Each number is 128 + 32 x the weight over its row's rms, rounded and kept within 0 to 255. Layers, rows and columns count from 0. The size above them is the row's rms in percent of the matrix's.

# layer 4 attention query, 512x512, rms 0.0126, rows 0-12, columns 256-383
size [ 81  89  63  77  76  75  96  95 104  55  75  72  71]
[[146 144 100 129 136 117 161 184 130  95 163 101 111 118 151 164 156  78  88 110 158 140 113 138  97 149 136  80 118  81 143 127 176 161 134 169 206 147 142 169  97 131 108 154 134  79  98 153 177 100 157  81  92 185 178 109 164  95  95 104  43 155 156 120 116 129 108 143  95  93 120  68  65  92 173 156 107 156 146 124 155 101 170 193 145  52 110 194 204 159 141 113 131  43 117 134 131 155 104 137 142  97 142 191 127 134 136 116 121  98 129 176 119 175 147 109 135 113 155 104 110 150 137 121  99 107  67 122]
 [166 160 133 130 141 143 120 181 104 112 176 117 179 100 135 147 138  78 113 153 126 142 197  88  71 149 153 130 108  82 125 122 137 114 123 189 154 118 123 193 128 127 112 111 131  69 133 149 145 104 167 160 107 147 181 110 146 147 133 121  62 175 129 117 142  64 111 128 178  96 102  78  75 121 121 125 124 180 131  66 125 202 178 181 125  32  75 169 178 163 107 144 124  99 112 180  85  99 116 145 108 107 169 141 148 143 120 112  90 135  91  84 134 133 168 100 126 132 132 160 104  93 134 160  76 102 132 131]
 [ 84 154 128 156 144 119 104 145 112 135  91 163 107 145 115 104  94 101 115 157 149 202 166 122  93  98 103 194  60 106 118 112 111 140 142 121 108 142 113  64 122 173 124 137 142 166 143 141 120 148 127 135 142 118  60 107 158 119 134 189 162 143  77  70  71  92  61 128 139 150 104  95 149 133 123  83  86 106  68 111 160 152  87 105 110 140  74 135  95 119 142 171 164 137 110  86 164  75 130 143 156  56 100 128 192 173 108  98 169 172 146  88 137  66 105 107 117 107 184 143 142 101  83 165 123  79 126 102]
 [173 140  99 105 199  87 119 168 142  81 142 115 124 126 122 126 161 108 169 136 109 163 162 198 171  82 115  73  77 136 128 105 134  90 116 129 127 109 113 171  62 125 122 176  82 140 105 141 166 110 131 138  81 173 150 126 174 128 176 109 144 128 188 176  99 144 143 114  66 143 157  77 112 120 149 100 130 152 177 121 205 115 140 212 135 100 105 116 153 116 121 104 179  64 148 150 172 132 109 130 144  72  79 114  72 147 147 108  95  98 129 144 127 137 111 168 168  57 117 115 114 131 122 140 129 138 114  85]
 [125 103 104 136 134 113 124 147 144  56 169 117  64 114 167 141 138 111 119 164 112 143 150 178 173 185 127 131 143  95 162 114 155 170 155 154 135  57 119  83  55 115 141 172  98 131 143 164 147 113 107  88 121 143  69 143 111 133 147 124 112 113 162 128 111 153 138 106 166 194 146  77 156  95 146  49 173 183 107 162 173 146 118 135 112  98  83 129  72 156 126  90 158 143 129 146 138  73 105 104 161 171 165 136 138 125 132 140 155  72  84 135 118 122 120 128 164 114 113 167 141 108 100 111 128  75 144 127]
 [150 140 131 129 156 138 169 138 184 102 179  58 137 107 166 161  91  94 113 124 132  86 136 168 140 115 171 121 127 111 111 158 131 128 118 136 145 134  97 172 109 135 112  71 201 129 109 164 106 179 133 148 106 104 186 100 128 102 160 108  84 109 110 156 106 125 113 104 141  97  80  92 105  63 163 106 165 116 139  76 147 161 154 132 178  52  77 174 145  90  98 130 109 111 119 150 163 106 146 116 142  76 156  91  78 164 141 133  89  95  70  59 185 129 114 112  75 117 126 111 108 159 109 140 140  92 120 123]
 [ 74 135 131 110 118  93 146 115 184 145 161  83  94 117  92 143 178  84 187 145 159 134 112 132 183  99 156 117 135 116  98 153 180 135 127 152 152 141 220 171 151 179 115  60 181  89  95 160 169 107  71 213 125 125 162 160 171 138 159 104 150  85 150 202 156 116  67  94 145 114 149 159 150 148 135 142 100 138 183 111 154 103 150 168 129  98 123 153  94  71  91  84  74 141 135 102  78 109 133 161 105 167 108 107 172 130 122 163 107 130  77 109 117 139 117 159 193 124 148  93 108  86 134 150 113 155  83  88]
 [122 126 149 110 147 185 110 206 168  99 131 113 118 153 120  58 114 186  92 144 137 127 117  63 131 150 114  78 150 146  79  89 144 136  87 109 121  89 118 155 116 115 121 125 153 149 144 130 105 127 135  86 135 127 105 119 142 129 100 189 123 105 112 153 133  97 112  97 117 119 147 132  93 138 129 145  90 131 169 139 108 126 182 143 160 132 160 129 145  64 114 112 156 129 156 130 159 143 148 160 108 127  89 168 100  92 148 176 113 140  97 176 116 130  93  73 106 146 117 160 144 110 157 160 140 124  89 121]
 [100 107 146 162  98 169 117 123 132 108 152 114 118 142 131 163 177  80 150  57 123 129 107 131 167  95 130 138 117  63 107 126 139 165 133 123 238 144 188 205 117  99 104 156 108  45 152 160 156 109 116 119 176 133 197 132 148 112 156  71  75 164 134 129 123  99  96 133 123 103 141 112  57 108 202 139  86 137 133 157 169 137 164 192  84  94 113 190 205 174 147 135 103  68  92  92  86 150 124 133 156 133  85 142 132 176 124 111 150 121  91 121 170 173 174 117 135 108 162 116 117 156 144 153 154  92 118 179]
 [113 130 110 172 173  60 194 101 166 103 126 112 108 142 128 134 134  84 117  85 132 133 171 114 111  69 165 170  89 144 139 127 124 144 166 134 118 146 107 139 134 101 140 159 141 173 127 121 101 113  99 127 128 142 144 148  79 140 169 136 127 152 103 113 127 121 103  90  73 108 153 132  87 110 166 112 130  73 146 141 128  83 153 155 131 145 118 117 176 128 124 136 103 198 114  51 172 153  96 140 133  84 110  98 117 135 191 137 173 164  93 127 134 152 127 123 132  90 165  64 105  95 175 126  85 126 133 152]
 [ 55 160 145 142 162 109 113 119 123 133 150 119 180 124 128 124 103  77 116 137 154 148 125 125  90 179 134 121 120  83 143 113 167 145 158 162 145 131 106 141 100 177 124 114 130  92 107 173 170 138 134 121 118 143 166  96  79 114  98  79  80 186  95  92 100  93 110 107 137  84 138  97  99 173 150 100 158 168 152 103  77 129 121 179 117   0  71 167 109 179  81 156 130 157 119 126 110 102 140 141 165 129 194 114 144 148 141 105 165 163 156 114 122 116  94  47 120 147 144  93 124 154  70 168  85 102 167 138]
 [106 114 164 131 123 152 124 156 143 168 112 208 124 110 131 114 105 204 185 137 126 129 188 119 145  71  74  97 104 103 132 143 127 145 137 103 125  90 183 103 120  96 116  89  97 105 138 119 150 126 115 132 142  84 135 184 108 136 182 168 154  97  63 167 132 135 108 106 155 106  92 188 166 162 129 129 132 156 115 154 164 162 115  84 113 196 183  66 128  85 145 120 130 103  95  69 120 175 120 146  76 143 108  90 131 138 134 135 120 128 104  88 140 107 125 126 107  96 133  60 126 149 120 110 143 138 145  87]
 [182 157  88 130 151  92 124 144  84 132 115 123 117  79 123 126 118  95 168 171 130 119 139 124  96 146 109  69 124 153 154 116 150 104  95 168 177 103 121 142 123  91 159 140  81 111 111 110 158  85 154  86  50 160 165 138 160  90  85 101  60 157  97 172 120 105 172 118 133  93 145 121 148 136 181  87 156 220 114 135 116  74 127 138 123  93 127 101 151 160  96 119  19  79 161 180 131 108 151 183 190 135 173 141  76 178 164 132  74  66 193 163  98 165 124 139 120  67 113 106 109 152 135  70 123 138 161 121]]
# layer 4 attention key, 512x512, rms 0.0132, rows 0-11, columns 256-383
size [ 80  81  74  78  92 101  92  91  93  88  78  81]
[[115 110 138 126 167 158 146  69 138 121  99 148  79 112 191  92  65 188 136 103 162 140 147 112 173 103 130  80 156 135 131  84 124 103  90 131  75 139 116  89 132  97 133 102 155 133 146  80 106  94 126  99 184  66 124 107 101 169  78 167 195 164  90 170 162 144  70 143 125 118 169 157 184 128  88 132 148 171 152 135 120 127 113 132  72 194 133 115  66  96 135 131 176 200 150 139 152 119 189 132 100 152 173 113 138 119 102 170 138 169  99  99  95 133  81 130 114 162 166 174 125 118 123 135 142 125 166 151]
 [113 124 124  98 174 112 130 116 109 121 176 110 135 103 155  96 125 176 103 163 100  88 100 107 136 105 104 119 149 135 178 192 157 133 107 170 156 121 108 157 149 114 110 194 130 159 124  86  77  94  82 170  83  73 176 132 167 143  74 146 114 105  95 101 126  99 131 194  70 154 126 127 107 151 165  77 167 127 147 195 142 146 166 128 114  44 141 115 114 142 118 160 154 110 143 126 145  97 119 122 122 161  94 109  73 150 207  89  94 199 147 123 166 137  73 155  78  95  99 107  81 194 112 185 138 150  88  96]
 [187 163 102  92  86 137 175  93 155 101 144 138 128 127 148 120 147 125 135 170 137 130 116 165 187 182 169 150 125 130 115 101 141 114 187 134 151 133 123 209  91 141 125  40  88 159  72  48 141 101 113  85 141  85 141 123 180 125 152 116  99 119 176 158  58 120 141 124 148  90 127 106  96 114 129 115 181 124 113 102 126 149 130 148 147 155 103 193 152  75 161 123 137  56 156 125 137 106 116 164 177 112 209  97  88 140  32 115 140 110 193  98 110 141 150 147 181 107 141 127 115 130 153 174 178 188 112  71]
 [ 98 140 134 103  96 122 139 140 153 155  74 180 165 156 165 108  81 101  96 178 126  74 108 146 163 131 156  65 104  98 107 137 170 159 119  97 175  94  92  78 142 112 128 149  75 123 100  65 128 145 102  88 107 128 105 104  48 129 129 146  75 100 141 137 120 138 110 131 109 128 113 120 137 119  94 176 128 152 131 146 140 161 113 146 160 126 133  27 137 134 179 131  94 126  90 164 141 112 116 166 132 177  69 153 124 156 221 139  91 141  79 155  77 106 126 144  91 152 112 137 145 156 103 143 129 114 150 177]
 [175 156 151 109 145 173 105 171  57  75 154 175 150 107  73 155  98 110  80 145 122 103  65 138  70 199  55 153 133 148 184 186 160 102  86 162 141 172 125 224 154  92 151 153 127 140 131 106 113  97 130 158  48 168 210  92 152 124 108  60 112 107  82 132 150 220 115 160 122  98 125 145  91 106 135 133 147 100 143  84 117  92 138 182 116  91  95 102 158 100 115 131  96  64 157 105 140  97 151 166  96 125 151  96 146 127 140 115 111 130 120 163  87 110 141 151 132  99 184 101  88 126 141 162 120 131  75  73]
 [101  44 133  80 133 111  98  94 109 116 103 147  63 125  79 105 138 125 125 155 104 118 149 144 136 152 183 139 105 111  97 115  74 144 118 105  60 135 180  89  91 123 113  51 131  76 136 117 199 179 115 109 151 149 107 149 105 139 135 127 154 148 137 133 143 121 122 149 152 106 118 125 122 131 136 165 144  78  86  98 108 130  78  95  87 227 118  81 121 101  94  85 133 222 150 119 141 187 119 125 135 145 118 108 100  70  20 154 152 109 203 133 180  94 164 140 163 161 153 111 165  55 100  51 104 116 135 125]
 [113 177 107 120 171  58 159 140  70 108 133  93 112 158 103 144  54 169  51  86  73 121 141 125 195 135 100 161  82 180 174  63 107  88 119 103 164 148 127 111 162 113 105  79  96 107 142 126 135 161 139 130 174 107  83 152  99 105 208 124 136 153 130  96 134 181 125 137 133 163 116 126 129 170 151 136 128 165 108 160 126  58 110 135 118 156 149 140 122 125 125 126 111 184 156 133 154 104 119  50 224 122 157  88 109 105 117  90 152  53  56 156 184 157 135 146 136 133  99 165 136 118 177 114 138 138 112 119]
 [127 128  97 136 144  83 161 101  74 123 135 122 131 149 199 174 202 122 193 122 148  54 118 119 108 126 130 115 128 131 199  93 187 116  85 162 101 147  94 145 118 120  95 152 108 146 114 154 106 101  95 134 115 139 155 113 159 134 163 140 123 111 176 130 127 175  96 169  81 151 162  74 158  84  99  74 121  84  42  93 154 124 110  78  79  61 172  97  78 167 103  86  94 101  71 168 148 176  73 151 164 129 105 114  84 116 100 107 117 128 124 186 109 120 190 144 122  97 119  90 133 139 120 148 132 127 188  29]
 [155 103 117  95 126 118  96 131 102 201 164 134 143 128 158  91 164 134  68 138 141 176 134 161  92 112  66 108 103 104 160 137 154 131  97 143  88 132 106 211 133 109 160 194 111 146 129 124  90  97 146 177  90  94 199 132 207 123 128 111 115  84 201  74 167  72 112 113 122 119 154 151 105 152 196 110 181 131 138 185 154 130 168 146 124   5 168 144 113 108 129 110 133  85 125 138 121 109  98 126 138 171 122 145 137 184 106 114  62 112 115  95 111 169 109 206  87 104  98 154 100 153  92 127 177 178 131  77]
 [134 200  89 142 111 196 101 136  86 133 128 100 122 127 126 139  30  42 123 135 128 170 165 141 143 126 107 120 159 136  90 155 127 106 153 135 163  98 136 142 107 181 111 126 161 161 140 169 153  67 157 115 166 133 163 126 162 125 164 149 140 143 119 124  93 173 155 115 118  99 107  81 122 146 113 103 104 140 137  86 159 165 159 180 136 119  93 175 144 139 158 164 111  40 137 150 168 175 121 145  84 137 198 163 172  85 163 117 116 110  93 108 100 129 161 146  61  84 107 148 133 123 187 172 117 183 144 145]
 [137 165 147 169 153 113 112 158 121 137 162 104 167 146 125  98 103 110 156 129 131 131  82 132  68  81 105  86 142 106 173 191 174  98 112  92 158  83  97 177 162  89 144 135 119 169 124 116  56 123 140  97 102 169 150  87 104 140 159 117 134 145 101 162 110 205  79 133 118 127  98 125 148 143 106 120  98 161 153 147 149 138 151 239 126  72 120 111 128 117 141 103  89  92 119 123 135 126 134 162  91 102 147 137 187 130 220 132  86 168  82 103 117  90 133 110 118  80 128 111  84 184 149 119 107 128 146 136]
 [108 116 115 149 115 113 106 137  74 132 139 123  84 111  91  97 132  74 130 107 104 162 151 149 105 136 164 182 129 131 137  81  81 154 126 150 135 134 140  76 165 155  90 139 126  92 101 141  93 159 154 108 126 176  99 109  91 126  74 137 138 110 135  82 164 139 143 116  70 129 124  50 127 153  91 113 109 129 148 157 119 121 141  95 143 183 144  94 175 158 112 145 124 226 159 140 140 169 174 146 174 146 122 106 105  72  51 177 129  93 138  90 141 152 106 164 144 173  91 143 141 104 127 104 152 143 127  87]]